Each number is 500 + 40 x the weight over its row's rms, rounded and kept within 0 to 999. Layers, rows and columns count from 0. Numbers have three digits each. The size before them is the row's rms in percent of the matrix's.

# v: layer 8 attention value, 512x512, rms 0.0635, rows 362-383, columns 192-255
# o: layer 8 attention output (transposed), 512x512, rms 0.0868, rows 362-383, columns 192-255
# q: layer 8 attention query, 512x512, rms 0.069, rows 384-461, columns 192-255
# k: layer 8 attention key, 512x512, rms 0.0706, rows 384-461, columns 192-255
v362 102:504529525421519527381453529515515422526526511500488486436591536574521508441547521460464557445556502471474526491466507535478567494513450514550455463530538495475483470429528487533478493444526492
o362 101:503508490518460486533498497564430509443486459436498494557505504450468519507491521425478478524495590479531505492564533481519415461524585488502487548504511476455450472536538452506520473548497508
v363 099:518532528502465559544480489555564551510512477494492525454518451530507529471437501502487494473533531483483592499491507515507562508459474470528544585470492507482533425521520462511497565446491552
o363 096:551563505510531533464504481507403548508405544457551512531490539487534490547487476502516482521527472485467489513528472483479405573580507563451455520466415484527520462511487522467544446523463459
v364 105:488553473454536530546395472481511478529447469595490434503530541521508485548427553491493540460553515523523496536464501508507489551481485506529552549522488560492545470506510493465547549444509574
o364 101:530514523495450457527531528541471517456438396511444496457497487465493518448504451439517491523475464482506493534536536539537586500446524482475401429449442536490497504501514477499473506534462436
v365 102:506493516493535476482460467489492492528461418492471469454522445527509540533568615457523536541458535499490557486471503515512441470470504540515559463508517488469430476556463482539601492539462516
o365 097:444447511477522517487436460468428465496563578513467572523402494510538498537460504522553416477484467499523448452538568487488490528539494450429491597522495457484546550434507464429513486469473449
v366 106:527556432519513474603527507438539460568492563467507543470531467513507471484529506534551481528575514511503519487474587519474533482407502574417491463488535484467480544409532489483450516492452477
o366 103:511469477526486496487446502495499461444438503581499506468506470504542500448511498396466489509508543488533450462594485480474487546505525477511507513576409489469465503563516537516514535532601539
v367 097:530432553575489557458535565458478483451474478472500454537554534445467608534513517506516482431507500499513498438485474524464549525455495469439491436520509553461544498528494428521559611478535531
o367 093:473572459506450491578493478514496442516497505552490474529385433490540460471457463494594471548439467481483452562510587529501432482549520505525498532483428478511466489530543531596476495485417475
v368 099:472546462550520529554522500537556423532562422463534457495505499532592521525500492513460463547522520511491490487475508470463471482502501527381535489504526418433468478460496503492482500578479530
o368 097:478516458459487502452463489493469500466539511492450478483496555500413439515549510483524585485457522478489498455516533505448538574487571446532515481462425510493434505540554557490474531496521528
v369 107:493528459446530527436494519450464563476487573471488488459519556477528508510507407448530433520528480449414498480593531501394445449489467489560521485542437510472521486527503595483484503518528545
o369 102:471464511512443480516553528536500433498527488483525495516515472535465502458450575517525464549461585450543483557433552473513537504486536500429522547474501497498456524468535507609566456408457473
v370 097:577484466492542500514447477559508452546537514514504506533539428438515486516505580526542541434539513498528491523563447503491435439478415485498464542457509464445464467494550441552505572551502546
o370 096:450560510548499525452474485514531537452488519525429427493474557521466558419511504492522426504450503482506526486507520498495517551494557436569562469484517555540433548500504489460507475448515545
v371 100:461502488517536487520523517497518577436502491492504462524459535531532491505447452529474508503505431458610497480519473518433526462425555442447488504515530429507551422521431488519506480584573531
o371 101:564527492474515492457516506535524445556448506457530498509515532447469542482465526564557487556517433501475494455505476467494449559536484516476478529496502528445492584440537533429440497453433490
v372 105:514558434504502481552511532396486609528518494496485447481504522477551523515549489525501565500420438527416522554548543436533472516502511483559486465516567564521504439547442503499512531505492505
o372 104:485478559501496437514530439540518474532498501482482542541557469501501577479505498497468474487547583550475520538407482550460562564447485542483525514467469460459539528536572498465466462584507473
v373 108:493551613523512593439502463470467488573491544559434486559520553521524508530567513483491514525432570515490519495437486446460476453548516475477479550504487484440523501421479466466468498537553459
o373 101:527458494524502463463525509524567476437561480413554490480513477507513551563435467475453468452539413445557459463521487495543498557470516561522470462551516559497467458478492509560497485515530528
v374 102:437555464496503538436505553483481573527455399512507406456392486451445486509477533449550527572529459538458511430508495494508566532475484505523555551489511522468494485477541505533535441497521445
o374 097:484492541526472564561502522432517483504480582512521522511609556563485458469544462512494526445447491532495456483543472427428536470509507459477505434497451477563459497499481550414525478550506460
v375 102:463469472483499530519387562502470514517539495522545577560455531523514496520481538521487629551454516541432401487505468478516531451510493529456524496529544441498521472532526518530531430511510461
o375 101:531506517482511473472618502566464544465488548505476487431374478502563505470510422494494430529539442508508559487460485528475459494553508519500503449496420578499514548513498504523489475471446542
v376 103:542462453578525487457519548496464526562545411541516519497461508532499486484492495506532517518483541521539489498464530477528526437505503585503455539524484544517470502418543473505514456516499458
o376 097:461511510446414570480489464496438471473476573399487570485522509427516517505493470576562543502514519492555441494477563576521544506579577464462548473529490450485553451508522562526439604495490537
v377 100:489524561467546512530480577543494504518508526528575575460466471539551519348467539509541509448473453477465455521594541550513498568556473472471509519450479505489530548493443513505488574409499479
o377 102:564457457461482462483514455510514470524545527460443535544508533455565521549450471498459481581509427497485603491491452477519502466488423504480481501570477473550550435511523509563561484502464497
v378 098:462508537448522452485571526441538522442583458567534484582525545584472440482490502519500499511507527480502492503548535482501502506492437453463489513517438479465507390482475447490487496507522426
o378 096:504426510619522502475501514590405489481489491505546562500500491450538537489514561497450507504526464501566490525450487540515507493596525541504466498467578470521503549592492477454516463427498507
v379 095:438532464513520548441418551492486519407472523584528498474437508592404529518550561559448463488438475538593515540499511417501558459546526448476506507478528485476460490507532531529541499447442535
o379 094:551478504493516454533497463574526467544529495524549551483539441482486490517503453465487496515506527470488479418536504557477420467518535525470514466451535529474502480471422423477475509479506529
v380 097:445490519469553558502522555478540514478484497469496444438561428496520501466533537489555577492480510463536525510470537543506512537541570490495463527490458498545440487465504475482459434529538561
o380 100:512541473441508465491454503478457414527512485516500502559505546517495488530515468466517417463478516469531495449471479449501445551553558506530460511484555522473545508487414433485509455521497474
v381 105:497394476545484547540555515525499481447462488536511452511429476537572558441515554392493485533475498491479487507459523534454450506443513505515513482562512474469573544436449440472489485514509496
o381 101:567494492569526486454524468536453514538507569598493514458515438511361467554459486499532442525524497485415529491492466440576495517491495485535512534411467523493461413502453505473559554530494469
v382 103:514548431461454490571485546478531547496478537587508541508456485481541519547440509479458499527527533552490486494491515483486449423510573533420482450479510506590439472531508602411510547469539459
o382 101:514539519478565574479436509546474471492547496415502453507478489556504395487531475461569559486513479444503448503504422495592489535504402502536480581466452450504453559508512505481513486461502489
v383 098:472543464485473505563462422519496524479523493558452440529491478461557441540427534505471441547555552447494462536469483497546510545426533504542441478466554524428483474480557549605515515498568537
o383 093:541420554541435493449530524473510463500501525489473462487518506520512497425544465454565482542475509508538546529511492497531503500535516566468470495525489501528526507554429460416493473506440495
q384 070:448432569432471462494421484480478531473484490523485476503511525481483527492486529509485522438490520528483528486483446553536569531487487483494521550517504505552509487491495552531528552504478440
k384 067:529551508560459480587531577515513493551468520507484499452437489554510495466495502555455449515468491491539449503418611548458538502550489488515476462511506461454510544491396496470478453504593513
q385 065:524497459524405534583541508574503489436510539443531578476476444482468513504484510496500526601559476491469452466532451525538569538483531505512470550494530524527501491415443517503523464520501521
k385 060:523526541479502507514458439536499493541531541528422524554497429451539562525537485545523445444508534540495450481486534528470495475477511476487545511504430437439452439510545513476516475489473453
q386 071:532505499470515567536521515538517514483534462529463555465544435486431506484533488527541506428526521484490521468507401496474584578462456520516435537466504535557550462494427480510560508534479473
k386 058:462505512506511477515439509467464504480495558553468480455513610459486482487469529509458509526450375528483315476482517482537443483497570455548504548469536519420470499494493582509527496457527387
q387 076:486551440492486505487517422511568570477499538530509523507509478480521416521520482505468490523523511468500496535511578491535539531530418480460453489445520446532455441514494460441486486509587518
k387 070:454502437496458526520526537498461471531560495579573415465568475486481452491513483486452514520514511496531465498502521464519421529436543512479467547492529517497509564530495540534457478518486459
q388 087:433461561497505540499463539486477546548528494522482488503410473549575497509518500440499532529483501417485499523504452565468527416606576436483534522480482479545491511506567532427484529491538526
k388 081:573607475463459518491486522546492451477536530502518484494504472553455526524545449574534415493566539558497488526499552415486519523520431468470495472466543484443489448505490488568506522488514533
q389 084:529484536482520506539465575517498444528476474541520515554520491494478507483448484495542497558435559493527516514457481505430422490500566558520496427510493476488561485472492522433473439534499501
k389 088:551491486503495554520488412442473478448492565520553490476524505511536492548428451462492487547470468521542456436494581493472500491499522494511467531430477513485462539551480493493528534505463430
q390 091:475516549481548480463443591447414444589470420566575522550478485490512518508475470487531453484434520487523481501480506493498437507589598542551500474549454458542502492502603507454531489509497492
k390 067:564557415504503484511548403527440530452533519489547474465517498499571482505473469412455474524549514571406512537523499511530546526452495493416546546441492548453476513513404506485475557426501396
q391 076:487573535435529493494548466412472468459459502480543541557501466456474446524460505481539504510420581494516531499512535495452441461529647556582534450530493494500505482502501544406519485547444497
k391 078:524518493518549450551488398477562518465520535544546531463522566494515433527433462492414444545474485507500541433520501524528416514428472495476557539545507432512465502477519529491518540562484493
q392 068:438513528515443520468468520494525527505548484467373493487482493542490544505536539463503566413538484556579489489466463547530524546489331435496424509426476482570501488542471458568512515489470509
k392 077:524503569501493450482495492498461484531503430481412515471516482528541482486553539513476545536494480532390457530481496467522553496522526481448453492518503495460435483490509490500471466385527481
q393 085:484476560521537535470546441537460524555467543504466518420483481478602475558549550529532539506513494542508406483500458552544565459481449615462527555446531518462490466480507445555459587448516506
k393 086:475463516451475503496509524393469502492450570457449498511485522515418552511528431483475548483521474563523492505485525444437469531503535520529452500544428480550428464456501525530553453545454525
q394 095:466419433511456517549520479452535528481548477486566538600553505497445605507512462530455525427533460438482552460457540491460463523422527467577500472535489502503500518489495530528501485520529405
k394 106:446483472426501507448418540466542517472504489514494482433526509554474519482483453534446542475502566469483543441491497471479502517495548431541511523458473480413489474489468533519495486498480458
q395 112:507501490461502430447525514520492464468413504523537483529460529469517504458511480553538553488491510567473425457468501432472500479478545523502408534476498469486484451478533494531526543483370513
k395 118:476426467416535472543473517556453473504501504525516413407504541529517486543406469563446537532440533496497512502486540494494452467502437495495535545478471502460496495514547499509566542457467474
q396 132:507495518481465491491470489523454431496456534551485486551523451483514488502482494597447437441494557465592466513485464505425521485516527508518500522478469457503566563424488529484522477522518505
k396 138:537504518506544510449480510419552450394361489519457511524491462448474524507464496515521502456516478489427525487495458500528496501518493559397500611476424411493436521517480514486521511455548499
q397 138:524504519465504494390459469529499455467531568501479517444472526471497466485421530525533479491512367530492443500490524493534508518409465484439527513460549523486469507419470497575457491465456535
k397 142:496474454513504526467471582451554489498495515544557415527454472480579573481458498541477563549565521446483511450529504492458518466487490510528613417528547523557537471465492506522492577517415523
q398 127:435486483536554414534504492550501514537558509456509490485499467535499531445466538515500469481536506536497404453569479521519477461513576565429409495516567487430465538493471445503472501570508531
k398 133:552450488499544460458527517573525507476528509475432434465492483560499442494405506440563446466533491461496535493499535510442512476496443492466509463520502453567536494534517497532505530524403512
q399 125:494456504551476434487420538544554497486565478484452506441484565527578524428506449467516536464504476501545561478515441510534535532431510571516493482528463577508435526475506461473505529527552497
k399 133:501496484489514507511415504458490497464594483580520558471581501522547517453512566455476506424543479452542511561500455496474476417430447545518463461534522478536463451517427449442521449518518512
q400 069:512497421439552480411444573477508440428469461438534546517562505444532470523516404542517509509460516553572491506464451423532513473508551498512526474475503486490500458569520508448442461401511521
k400 064:457508492467462454476553520530508559509565470499473448511423510582476507494476545467556543514458473486457517542474502467518525506551516463472549449560582516548534534488445542481510558576517589
q401 073:438472561561462485547519477520455479547499514557505560480502480537546528414515558481475463463499476544440515466514454559479535531440471477450488553516480568526498532439531566535529519511462423
k401 070:529553532488443468536555510576538514454518573477409445498504521482469434559479502470473534519477505454475472515402556478464523514543499503576481501507591466537529544508454468537489444548478496
q402 081:461430597479463528531517481494475516485504525542500601474503465514485539445528513452485481501520456515404489485475471571451544509476461503467479521533480513523442484447453589555574534504522423
k402 076:528581511513543542527581549509543522509444537499432454506511521532451555492479552528492485451465487491513484545464550537499522516494519504529552481505508499568596477472485473477467456524502486
q403 089:524482525511483516573576458526495521446518534455466568458473472554423470503569550481456493503596537476473447485458475581446571521431482529472462524493546410516498536447483484542584615513459468
k403 077:510537487554573489509537614527548504557490442504455470516493494553487579470505531517572520461451513520504507514491504525503540474523408478548563444526490514509549489475508455498482452539502500
q404 074:498480446554470550461459464505548528585481552499491536446475575462524561471628533510459470525599515516498520572517606550514479472501473467487490455447499466534487501517458488506367547405596604
k404 079:519528467449543462493480511515497518499503459480439521533491471473511498536488508480495472505561490550521525484520372475492549524568537451516518512506573492438486395581470517496538542448480489
q405 081:513538539457501458418498530529454396570494421553517478557488468524528467554427455478576546525468551547509458521495530437511431531615520554466531478472492500553467428498558420460464440472491513
k405 066:544621541519482526554493446567554537494561552511488507477512520511487483530474569452417519421486561482501507504526488507478482499466502584498471514506466542486583496469564525506542490531510497
q406 071:415530482513468433432511527513445520554454491519442445435465476507589516505554489535485495455552418535495406505535545514546566486522354500485535562431447501522444510536496533556500512464557510
k406 079:510483564521542528469489605532506530538496447478480492488527444429473468472534538476505540452547530547422427528499503553499580466529588545531491436565501520452550508534483454508444491380519501
q407 095:443477588460510499443453552485426484545462498508509493568506435552491503503522474492527505506434472448511474533484487476477473504603624506568504469518436501466489570496503531527529459483534544
k407 087:511551415463521447510497518519531518490481500450502466453469491458547554525504487453503508478556462560465474504529522464507566496524535439453453482511540519475424448549460532468504548457526490
q408 082:460514496504488491517499442472526540534506526492555409436481508480520424463580467477503498485485478505529519543487497602564502494465409517481497537479451466508500517522483507542476539475508507
k408 076:431470542506528543430536551487482502471465496443479566552528515534427543506479526482578513499493472585527493486463520487452533498508542543497519444466542515566522511510512474464506462583473462
q409 108:464497469526573469468520502547528456556475506512471609551489509516476483510444533551486446529507458470423474505540506414461502496501616468527597399510585527535432525526555565462459473522515492
k409 100:418474532487472503453552512494454514538463511427469490494556481486440501552454519471558531512505513481574497453458545457476458535478503558562461495530524449520515554478478462524490485545474439
q410 082:453498572524471535504450470471490462578528546437486530534465465519565498573491538497496600521499513540552487438500441435458460511524471521473517494444554488469539536461501455567511515519445499
k410 113:498455537578473472450516482534442517596549454465482496492522432575525469496567562495504567553559569512472526525476451516528559532494468537499430516460470440518507497558486449519482551409482427
q411 121:432536546501509491464459528534463445493564501458408542508527468509493490436516469500517487506459413552484615474543526486497481456508548493460524432496508475462474556453474535488476464521452497
k411 123:497574416466533515454463476529462458479447534509504454630514499427569539467545454520551503472413546604471441470499483453433501521556484513434524456475594556487468507505460512534510517452420545
q412 131:545466479472536541537494459538531516505559432506544498485514554430490544615476461476579517497500464602470438533491526533456533557643506492507468440511464484462503489487492438520458422497557482
k412 135:485516463515545551541538483529466511543547512506568522539555573468506500529422514511467497461545451481483407478459548483512498470561450489523536482422492518484524545497499503453458458526499461
q413 120:511511540457436576440526575484461465499566453576490495564536436584453504494523461428453486474523518502552487539478434488483458438545507568490534508520445561455466522491521543533502481501551520
k413 128:562525491487419498462400513510433514540551466418491543546513429502453455467456393488445514411538469526473457471498500502532558498490472525539505554596532503476558480575539551528553547506505504
q414 130:541530404535538498519537509544487458472505565484481477489499469514539450488421522495502495504515359455517514459504508608511484536443584499488526505447524452510522450539532537577447489537516521
k414 135:466425531576459434456491533504441515499515559505496490412545551489523537519597461461500490529504491505549502546499496412494521527505522545512444536482457566540488487460535510489478449462498528
q415 134:465496457541408463483540527505460508511498451546542499543488542490501516500546530486477491558500480485491536448524495489531479498545493488559405515503438475513490511577547476511433553485416500
k415 137:495525431507509481520569487461544570529452515530492540522499507458501475531563480524520489506504518515483554566516520518460483484428490480493503508428475462501441518511528472488447519530586529
q416 133:509514468478506505542487500521434504579485453494537539466460455481504520475455474559498530599524496441525450492498486507494481487511482492509497440503565473490490474473546487467426505596440505
k416 137:541480422482536443438508449495512501427506482539507476534466436437455536464568483491547484549508490497508506512441566500511483496472460486547544583525468562504476523567451456546464562452532505
q417 132:454415576545503471507483523397486444571513528463425455522513469497447545467520471488472494528616626574519492493541456501506458474474538483550498498474604461501591499509518491461566487482507437
k417 136:538488503521463439460514495527496491581497497514499529578555461529412515517553452451487557503526539514460510459457451612477450463511498488486485460528581481587500499544460421484505435484488548
q418 133:446553447575498477571497499537474455460494569462449540475526431468545518549545535495504526454442534471533539500450536459493505473501515467484509492490468529579503499543412437507539484490541447
k418 136:512526477488543504559494479509477465445451476538482515478504485552536502518519507495481507512481477453533514459517545536471465466471518550507510463495517471498531452502541490596490469516473466
q419 132:493510532457551470540501505537526543538517359459495471503527496508512481463614505455433512526558400503475536439525536493430455504546560477502498519499530543499569467478558505462490446478514435
k419 134:527467558506473409500459526468529522458466488548487524423529465540545529536549533493515526493434536549446516581553552487384453503571512461502465504511538530478507591579563490438530563524484530
q420 139:489503444519521516510604492472512424546495507490543481551470570465478449500524456400451511494486438527475470461551492497439572584488478521518458503434533449482485530475468453503563514442522491
k420 142:504489540524463441512508497494494426549461557522544489500519521487509502469530490475476488521517581493468521492543539542447586499535438494526467499574459515461531497458483545470518480469465487
q421 127:531506537470474475550457627474486478495484478505515498515550483511590521481528503478545419524502498489500440502519482413417541489384533474461538483558484523547492601539435509520524507551518522
k421 133:514571437532485483474512539481458482517443458503512436487436492494581507490529521510464440563469491531476500490523432570528500520470524416501485524544486503518493520452541536536524587565503519
q422 139:390446445522487541569488516444473372448457457447490532509501492497523452446454558524621500439518429509529505466485499485462491542452534523509415483413463542523431540486504478578556440549562536
k422 145:485482480467507488475516536516598399533483536473572477508544505533542516494522564459451517486447467542517455545557511538438503547472450472567490514519499537517499499508492572519469472561512488
q423 133:514516537513458470492477485459446518524453579541504538560564468526551473451510542494553535490459539498481526518488483425468408482485515483492523446515514538576506513535498465530520535477528505
k423 136:508525505525607522528558508474451492519507535541489501481562512456495445467391548502573542528520543453581561461427511559490539494494580574553509534528480564515505444470518544586493521530489505
q424 130:510492471468507506547449502502538603406480443471447516413475470485509481483457502456465463462537527531549556499558466496480525425456470475487455457559536493533556457530444432503444480480522446
k424 132:501443604458509515479507498509566515471530448484503489527575583583473516555522411504516483521597416475526476522475448498452496442476541491523462520499559500522572480425473511541428508489541565
q425 133:541479430475508485517472482563569524496474465454486553513507474477539514527512486507499516480441470473464444461488413502538553479430476486520484554557511550485508555527459519511480480481528491
k425 136:546452492490448496539527458475461540501544459569466601496492479479440601527532548527498462523507488547500475548518463478486474478458526480527552631572537403486463495455534511501428494524529534
q426 137:480549575517469420579530464466510511548533521496477488549482474475493512530503549557505514503466459534511522463438478460534467476457438503539463487466474534492528483503545538512518493541502443
k426 140:491441561518571468471521410530497511509556574516516492527433401535504517506511482471533494488572561525505518534513400550554494470472515468439477579495489579421597514503476477523483552459515510
q427 133:452540495430524490481515539499346478528486491493463440454517520476458484539604538591539486496455452456569407501483519524526557492465445491451468456481485511494454596496483514480539553493477479
k427 138:557473444514502514474487455491491476468448413489476551552466538528509492475512433463533484515521532555499476521539442493448553515501485468557408563456502446548569529517493498493546520463442431
q428 132:473478542502472432451548559449483494519450470598434516522426487523529521481536522500503544527467474464520483507520495473542488496553641550492479542505449508501548491464515538508459564575540457
k428 138:512547543524510510435477501519446433499478484491520530515531493463450494480429536460430496546497460536479511501521495557424406472510533472488544514501507485468508523546413491444532498543471550
q429 136:538467539525513564457571432546484492443548495481502529489552511535513503482485505596492566514484516440504513405536501475491432437420492448523434465491590470520439487504550492510492496511489457
k429 140:475489497537556471517537504473501579516472483574485511466546558474462458503504560482557555492498521450457427547507457472455522526483540490558592544399593459554481528532452456525523538486510557
q430 130:507538508482522499485515470499431609554474558528421548441518445498508501499496461527494490534496489576400481552461480534519512547435494446445461516536485469491479540518458484506496537530521548
k430 134:413499449499500509557459555504404536469437504534468517419532535506502498522462506515486522536425448543436529491444569576461533503524543482565561523507594459547540441535537501547442517444528513
q431 133:486441533503525504485491577505519481486558516465469509512491556467569530546517522546563496480530519458455505573548506512523462488474503504438492470489527413413535536509540507548536570510473531
k431 134:503517499515533466500474521503582493502486533514503457501576533480450484480523472512522519491472532492496525510450484564542512510542491524429484482500519512594598525503573487482547523521492542
q432 130:449449493472484510489561481501440496544507485439490510489420488471428461540504516445511465439583568488497535536565505472492521526602494482492513538490515472469483539504425542540527579516437528
k432 132:424431490448463578538506545483496464501533521521506540583448579469491427477432537469474472519448514597527538511487501482505443372511550496503491467574470514499541512557523530517438488518485442
q433 133:545472514535484463543451542495539489471540566567500437485521532471527545472479496515491538516469485488465421524544411418555473475551559494473518465483500481446523415482463471456576484465551512
k433 138:513527501485471514565505458579491539527519522513497489511459512501518492460540492615514500493497494477483504529547477543509448467495503479511604407497480478451528492523471485481483527431434517
q434 124:513582477482433470545519500490536438489505484482484504483480506461492481516491526499525510527517526494467478467517558418491581515468407445434507508487505454509542482520491575487503538492463512
k434 128:481588519545447501528500563484516450530448481573540500525519500443454510486483490515561455521514539586490546536490532490475443498437449526484480492542486473494482501460502502483431478545486508
q435 130:491527535446453465468574488469464524519546565490500449537432519483556444512488469554501479487425540586554519497486485428477452469562535495541514467489497510489509494529536429489482501449546595
k435 133:532551528478552528523475364454485550515479499519482461489415483419523464577567384468445490532508512478483486542483504521505513495493518518553539523462589529401466537453534438518499568439478529
q436 129:434518506479469515483518570502471531458461559485457490469552496503474477517536446538466510434504449450527541522510469551505553435510516499410442527489458500458514485446439479484444489457505526
k436 135:507478573450506506438496522553464529414533527477499523573486538580491541535407532498519472483407486575447426530596527373539526513510505525483463502536473493443523481515460529440475466402440513
q437 131:497485454458512544503539461500487585523470523513543460462497475504442608559541509476540510447514587544505530510481474549486503486503517547485527491498577536427551466521426498536552503469511482
k437 133:448536508466468501589503406481418489384473457536485536487560465553482547409492496444528522479544491547579488424460494538405500507556487453501467504522484445547465444445475437550528489498560456
q438 137:513525457494543579460513452512492525543495449537527479486428445563545498570551492484463464464630487486515487475514434531496487452449466569568526466588455510539453512442542539471523483557542501
k438 140:508520455495488529483562579498520485449501562532508507563499419505544478477516530546537459524454549561515507507508552578448514496478525501492460514461519466435492581465482533458516556465459530
q439 130:483521465478457536476537491516459480481459561493475567549448478498536543460489514500434542550514446457503508509476464498587554508566453547487534499506443539507505463530472436516519502503449522
k439 133:522495472482561461419440497550584469546460520521538544514420464468518511500528456537501596464405500596501488475504474473465541502529498552457455541540522465479495478516503462490499515457492469
q440 139:544542547557494538520554556529461419500417437558480496436528520492498505411555525537545508494549503577528537453551520444449504482500444539472493558561498556466473536475508573461543467547539454
k440 142:479423529592486446475552508541483459423464510529518478514536531538502507455614480519475478502480559474499548549520461527499553530539535528448463445519510499500497534553474475484520516466511514
q441 128:528585458504487563536514498516518480474481489568467489525497484551515493544483488448433440504541585513512516602533438494477455566512555492505516474524529547555525510532422518466510506390491485
k441 133:438545519473441521434530476486583487539556515541492407476472524497433533542538447510517452481500496503493496484509509449504521443503560450475550517558478525498496527473538494535479487499473542
q442 136:450527499485537462462459601525545558524470514474496527515550512483509527486479444488469527491469490478496488586516447514532495472496489525530486477506511494465523486543517441470411545548566460
k442 138:522534551491442481472498457516483459500491521544418434573591473489584526481462519534494499479497523456525514492451577564527478502512487470506541526518478494495478517472532416463495494582478614
q443 127:495461501562519568537500548481441525474531522544520501517454455492492440468512542448479521531470547574545510489521549651514497495501586518539467540534496543551510485453483443451484560442455476
k443 130:585462491538544465520490510450538503479474493533508518449472500502575508537496486492458463536522506488483539502501512613477511488523483483527430507508476531514564475438556464424489527473490434
q444 133:487456424546506591487471471474393487543494490544472523482532460488461467470504506472549546472487502346490465482482472479526517539559454497485518432468498521484496528501493522444469515519491605
k444 137:557486523554518557433494525560474493536503504450472549481516553469455486478467535577524473504470504523512492466459450478483524496451550468452495383418482551470510471477428565521512488488527544
q445 138:523558424525538504538507506478567571489497485542467476512512535520490482616469459485482526450505554452525488479486531492479523507573492488412456492474565483551523495473507485498382505480491491
k445 141:466536532462572486507518425490447499517498483462490460470555492499516509464430464499520503491546460441465398491499544463553510462519524522425552468464464531540504490498507550510559499450559464
q446 132:452524550458498535505473539481523504501564559491532503450482472521434461503474517502493500445436465589489490497543586530529521488501512489476515408402428503485453462482446496518528479467441430
k446 135:469543452478485516489484472575521463517414439495547607484428472476524486523495448499411480530471560505533548480510443452479512508555501487453497469491539530498476496413550523465481530527498457
q447 131:518488491527500433562482519529536462503592592391534505450442452536501524465441454465483483504503495550471523509506511461488543546544538543466447480515549478510519572468519489559444495380471463
k447 134:561491552530525467469536475539491480497517515494488504551466544534402488447498483488502472462506510464535510525504458523508486535507466574494507504533510498495494562462559540477520440484477482
q448 134:478504435450515543435524514486500590514498483452475467516476452501448493457537532590563489527523560539474522496445557388528436498475503504484432520515457524444528563445491517494556472526566505
k448 135:479474524461514490439517517524493471498507522513481489492545538521421459442443498473505474495419585541457499494517491421485564508434453415533472466425491539450585490484452460504561473528495434
q449 127:440502490526473595489527527467476432500519521501500470465495609508525548503469531498490545457479521468539517477504509469504532478588461503468481621465544538460503479503500475442465523541512473
k449 129:478529433520437467537443457488520518498497572463398585487419546473501465503501553466425585518448473539474470522489456535528526530566562520545478486498510504496487494484485474472468507524498450
q450 130:533522482518556517620506536501548514547440494441478498550555502468462446510454448428447483574522512503564494480524534482484495516524489497539480517503447515487515493445465489546515536458475544
k450 134:579508539494515527494522518479480531507508514480518518561568443529488538511552547477531555512483498545473462499537517483496537448471519512524444429560486539451612503504453461431483555478537535
q451 131:489525545508467510504510533433551455482478502534511458498424502549455479507501561564489503511537511506571524479538452512504494528448439482453478506497471485491502525502508491487528522559491428
k451 137:485455471571488481470479506538474393491471526521491458493489440486481433479494456463460524520487512577520443490507482567469412524464501501482548555465508481410512522485558511521513525466478476
q452 133:509510529499531520538482506428423442486460492569511474557564499455541503443474472539471445490511414502532461503526538529502499540465526473525466518524528558480623473443501524533505531483483419
k452 137:571478495537534516522543542408461525513533457571551472462505494544511482471480523490506508514484522468476498482521517538511511513435453531456551537490402524494492455468540431528523458531549513
q453 129:463523493528405500503430513495473541431435493493454493528458556559497492434489497497498538463524478541525516486471537516507559551506536545486516518499448446495459553468504507453457495595434487
k453 134:510516519528450574529471471542415497565454537438430438534549512434518506516484518510495419483461521588528390501438453466486510497493524477441479520432483479440417483482463502468456507530404543
q454 129:453475520467512573497519515516561550528549553486500480449538491470480388496478500564548503504474473456574533545480495452466513505541441553528490464517514486575507492572568507462544512466521460
k454 133:560492514523441505519476481536520528494548426495443466562542453504506499502464499472409592499508496465436542512512565486542534494516517524580561570510510485541494562504546501475564551419495438
q455 129:524424540444469450580508525533564524464475463497549463543502514441473510528538570530530468498439480480466504518618489488506525460525483459378508549486584502537548535474556495493518490555431478
k455 134:472574540520479446458539567580442585497436497484419502585484476494523500501526462510468479465528487475475502505515502568463458438469522519425513573423555541508483492478526582525498486483585516
q456 128:522524501502484501495501433510486445471440498519469516490519506429554533481497492581472549510604524483489483522535463486456468489455500512517519458493516543416481472456536410502510548508465447
k456 131:457531525477518490508491462537515581429469496501453477455507500553526466473540497536542483472505400520500505495542437463612527555490513560467520422538515466554512482449561500569493528468409470
q457 134:511462499503533550466536491500462519500428466496582499511508499531538529478505507506455536481556558525457493501587526548568501597474417456566514468463513439445489479483548487472538508539514590
k457 138:543484464525505499518537509458535541535482512487525490494503498483519465459515428481442467530518551486510511472489556522484505559568487464540526440520567401443520495557516543485485464521421586
q458 130:463467569453498510555477477539466492446511501523513483468535497504513519447487542560525507495430503563454538543438510470534531521525589490499500548472528470520524485510497453460479440520566489
k458 134:484453533558550447479485459491476474520566465522499495580512540458533549524495474538489455461460494414556566478420566503549561537504503437450534509458528510491450464451501490532570459499552533
q459 126:526480433468483425529475486495480537518552491538567513527529507479525536493384487588485509538416474477518515503472504512454515538459462439491478431487461520512496582500584538485467474504526476
k459 134:602533454543548516531471546575476513565480531506438515491430424528508537439508403506495507534482486553486521518478462605523492535530550420557497465467513443468476574539525503491509501526573489
q460 139:440447476446455494419551528511550536497410496496431482432456520561484501528495461516514591489526389467450519524466504465506515475475498495487455567553474490500541490461514488461422472532491539
k460 142:540482585441516513488527439493540498502534469460424506485531530497454543482488424484497519506464573519452546473525478543442522555441467429467467463490472556551501464467470471568505482472533505
q461 133:547496519523498442468469430523456497504504577585566487483496523501520483515534483493471490508538459554443523428445445597544560399558482513528531430418502501607509574485511478563630529474417434
k461 136:523466514482502498538506484481545538584548487492516513469515519504456447564518497537503480521477431539511551497499489446481490460466451487567405514539469521516449461480469610553513457466457453